{
  "n_layer": 12,
  "d_model": 384,
  "n_head": 6,
  "n_kv_head": 6,
  "head_dim": 64,
  "d_mlp": 1536,
  "vocab_size": 8192,
  "activation": "squared_relu",
  "norm": "rmsnorm",
  "norm_place": "pre",
  "norm_eps": 1e-05,
  "positions": "rope",
  "rope_base": 97600.0,
  "rope_fraction": 0.75,
  "qk_norm": true,
  "attn_scale": 0.125,
  "bias": "none",
  "tie_embeddings": true,
  "parallel_block": false,
  "extras": ["gated attention", "hashed n-gram embeddings", "an embedding shortcut", "learned residual scales", "skips across layers", "capped logits"],
  "init": "uniform",
  "init_std_qkv": 0.0406,
  "init_std_o": 0.0406,
  "init_std_up": 0.0406,
  "init_std_down": 0.0,
  "optimizer": "adam_variant",
  "lr": 0.00111,
  "beta1": 0.9,
  "weight_decay": 0.42,
  "lr_head": 0.00933,
  "warmup_steps": 309,
  "schedule": "wsd",
  "decay_fraction": 0.546,
  "decay_shape": "linear",
  "final_lr_fraction": 0.05,
  "batch_tokens": 131072,
  "seq_len": 384,
  "doc_mask": true,
  "train_tokens": 589300000,
  "steps": 4497,
  "dataset": "wikipedia_en"
}
Each number is 200 + 30 x the weight over its row's rms, rounded and kept within 0 to 999. Layers, rows and columns count from 0. The size before them is the row's rms in percent of the matrix's.

# up: layer 9 MLP up, 1536x384, rms 0.0384, rows 1301-1311, columns 64-127
# down: layer 9 MLP down (transposed), 1536x384, rms 0.0331, rows 1301-1310, columns 64-127
up1301,096,147,213,189,240,189,211,177,194,214,180,169,154,226,171,251,212,142,229,221,194,153,235,175,198,212,175,194,192,213,126,229,214,233,199,202,205,165,196,217,167,254,207,218,242,185,208,208,233,226,200,219,250,199,240,225,225,180,233,228,168,208,198,175,196
down1301,099,222,196,236,220,203,189,188,167,198,214,202,176,214,234,188,170,174,217,179,244,202,144,210,207,172,135,163,183,241,238,225,249,209,200,204,167,198,174,128,157,215,225,188,157,181,219,197,149,165,132,193,220,190,210,192,243,186,177,215,220,193,160,226,203
up1302,099,204,221,186,235,201,189,137,192,207,270,189,238,240,199,218,231,141,210,230,207,235,183,220,218,181,171,179,167,233,203,235,219,200,256,214,194,206,177,212,144,185,224,215,195,216,232,203,172,246,223,155,185,192,193,171,207,163,189,191,254,258,193,209,189
down1302,096,204,192,163,183,159,199,205,186,178,181,198,149,207,218,178,169,202,170,209,284,180,167,200,188,135,215,182,230,190,230,217,133,187,212,191,226,216,181,172,224,166,182,168,234,241,178,246,231,236,231,236,208,189,219,227,218,163,182,233,179,215,216,225,189
up1303,099,204,170,209,175,193,230,193,264,200,219,195,182,235,226,154,123,200,200,221,184,219,206,184,186,239,194,148,224,162,227,235,213,166,143,194,174,203,233,159,255,198,232,173,204,172,175,213,250,197,200,189,205,217,171,226,211,223,189,197,95,204,225,169,190
down1303,097,167,218,214,199,188,223,218,167,163,207,238,163,208,183,224,216,217,262,219,201,199,214,201,173,218,171,244,193,236,247,206,196,175,220,190,188,261,184,181,206,201,197,168,150,169,188,187,233,192,212,185,185,209,206,209,168,166,205,160,176,195,146,215,190
up1304,110,192,205,184,259,152,226,133,206,195,250,207,220,206,229,208,175,251,213,217,185,260,138,223,165,169,243,208,222,184,209,219,180,249,149,211,219,194,225,174,186,229,197,246,216,160,217,181,126,166,209,246,226,180,189,198,210,188,217,200,202,174,173,243,199
down1304,104,101,279,227,234,234,218,221,205,181,197,219,231,186,213,237,218,198,148,161,198,209,176,179,198,191,205,189,181,247,227,199,176,198,195,294,222,186,152,181,161,169,177,222,162,268,166,174,185,194,163,208,201,210,221,212,151,184,242,265,195,197,182,161,199
up1305,094,209,164,173,223,172,197,180,237,236,157,221,225,191,237,294,210,174,218,212,181,237,246,230,250,184,195,208,189,237,159,196,168,187,229,193,156,203,254,235,178,210,287,238,185,191,164,158,204,245,211,227,174,189,236,211,211,191,186,210,271,153,231,208,202
down1305,091,169,183,180,237,181,154,170,190,185,221,200,173,187,122,170,218,234,173,148,271,203,212,216,214,251,247,143,194,186,221,191,213,220,211,153,170,234,209,202,170,192,176,202,211,193,215,208,199,252,140,210,174,214,189,219,211,219,225,186,260,192,185,199,190
up1306,099,195,208,190,204,203,227,216,124,152,163,204,150,229,206,237,232,217,223,201,228,223,149,201,187,198,195,246,213,233,213,211,212,201,213,166,207,137,213,217,169,152,247,242,164,214,166,219,208,203,185,184,217,191,204,224,206,176,203,213,278,211,226,224,207
down1306,099,191,205,208,185,187,199,181,188,193,238,176,207,209,181,188,119,253,171,216,355,197,156,169,225,231,186,218,223,223,181,225,219,255,252,216,201,192,210,211,188,195,195,170,175,180,196,235,177,209,217,200,184,185,204,231,201,195,223,213,169,189,190,180,243
up1307,101,199,219,210,168,244,205,233,228,239,204,166,173,221,270,237,155,174,191,196,221,205,172,219,200,227,162,190,187,170,232,227,127,230,177,253,174,189,237,154,227,197,193,173,227,157,189,210,215,225,163,189,251,215,228,213,210,211,214,171,208,211,270,232,205
down1307,101,194,193,188,206,193,212,232,204,178,158,169,225,198,213,177,173,166,193,171,295,185,231,214,234,217,174,261,219,184,240,233,168,213,192,239,173,185,216,170,212,193,222,205,261,200,137,232,227,198,194,164,225,224,223,223,203,228,215,190,219,137,225,195,179
up1308,106,182,134,200,168,170,238,200,218,201,225,217,235,240,204,235,222,274,222,198,181,158,180,213,249,226,228,189,164,236,211,166,208,217,198,211,203,220,188,199,184,210,168,207,201,208,164,192,227,258,199,207,206,186,214,98,200,187,237,259,256,129,220,235,191
down1308,104,169,171,179,221,186,213,191,218,207,144,226,180,199,163,168,203,232,215,274,152,232,192,141,240,207,211,165,217,200,223,211,207,171,195,235,164,219,214,215,207,193,193,198,161,237,209,212,160,186,165,197,149,174,217,202,188,195,195,176,151,196,190,158,164
up1309,088,210,230,178,202,183,178,239,184,253,213,168,197,162,194,207,191,187,188,233,215,204,175,206,196,198,212,193,141,224,195,228,203,216,183,230,233,210,196,220,168,226,200,252,137,186,181,179,228,275,165,193,206,185,188,234,200,177,192,183,173,204,196,152,147
down1309,092,229,205,171,191,176,203,172,187,216,223,223,225,238,181,219,228,157,218,205,370,217,172,178,167,244,190,168,162,158,204,179,174,204,174,234,165,224,206,185,186,182,188,192,179,189,153,178,130,212,231,230,245,176,190,192,192,241,224,182,184,210,225,170,165
up1310,114,194,261,217,160,204,185,202,217,140,215,167,201,261,198,164,150,206,233,201,187,250,196,207,207,258,208,174,208,213,158,212,154,231,212,195,159,151,237,190,192,213,206,160,196,212,210,268,184,224,199,138,243,182,236,241,199,198,177,188,221,227,229,201,144
down1310,106,271,230,188,207,205,183,228,196,199,192,218,195,174,173,200,166,222,231,160,202,209,174,184,213,191,194,186,151,163,197,225,272,167,186,213,164,176,129,211,196,175,253,233,269,228,181,213,227,217,165,236,162,192,202,197,195,186,237,237,203,195,179,229,173
up1311,088,192,204,179,253,157,264,159,154,217,225,169,151,158,179,252,159,230,178,228,186,176,212,170,208,214,241,218,206,271,201,202,185,239,199,210,258,195,192,171,177,176,217,236,189,197,193,221,207,193,243,133,181,219,211,165,204,156,180,226,218,221,164,178,254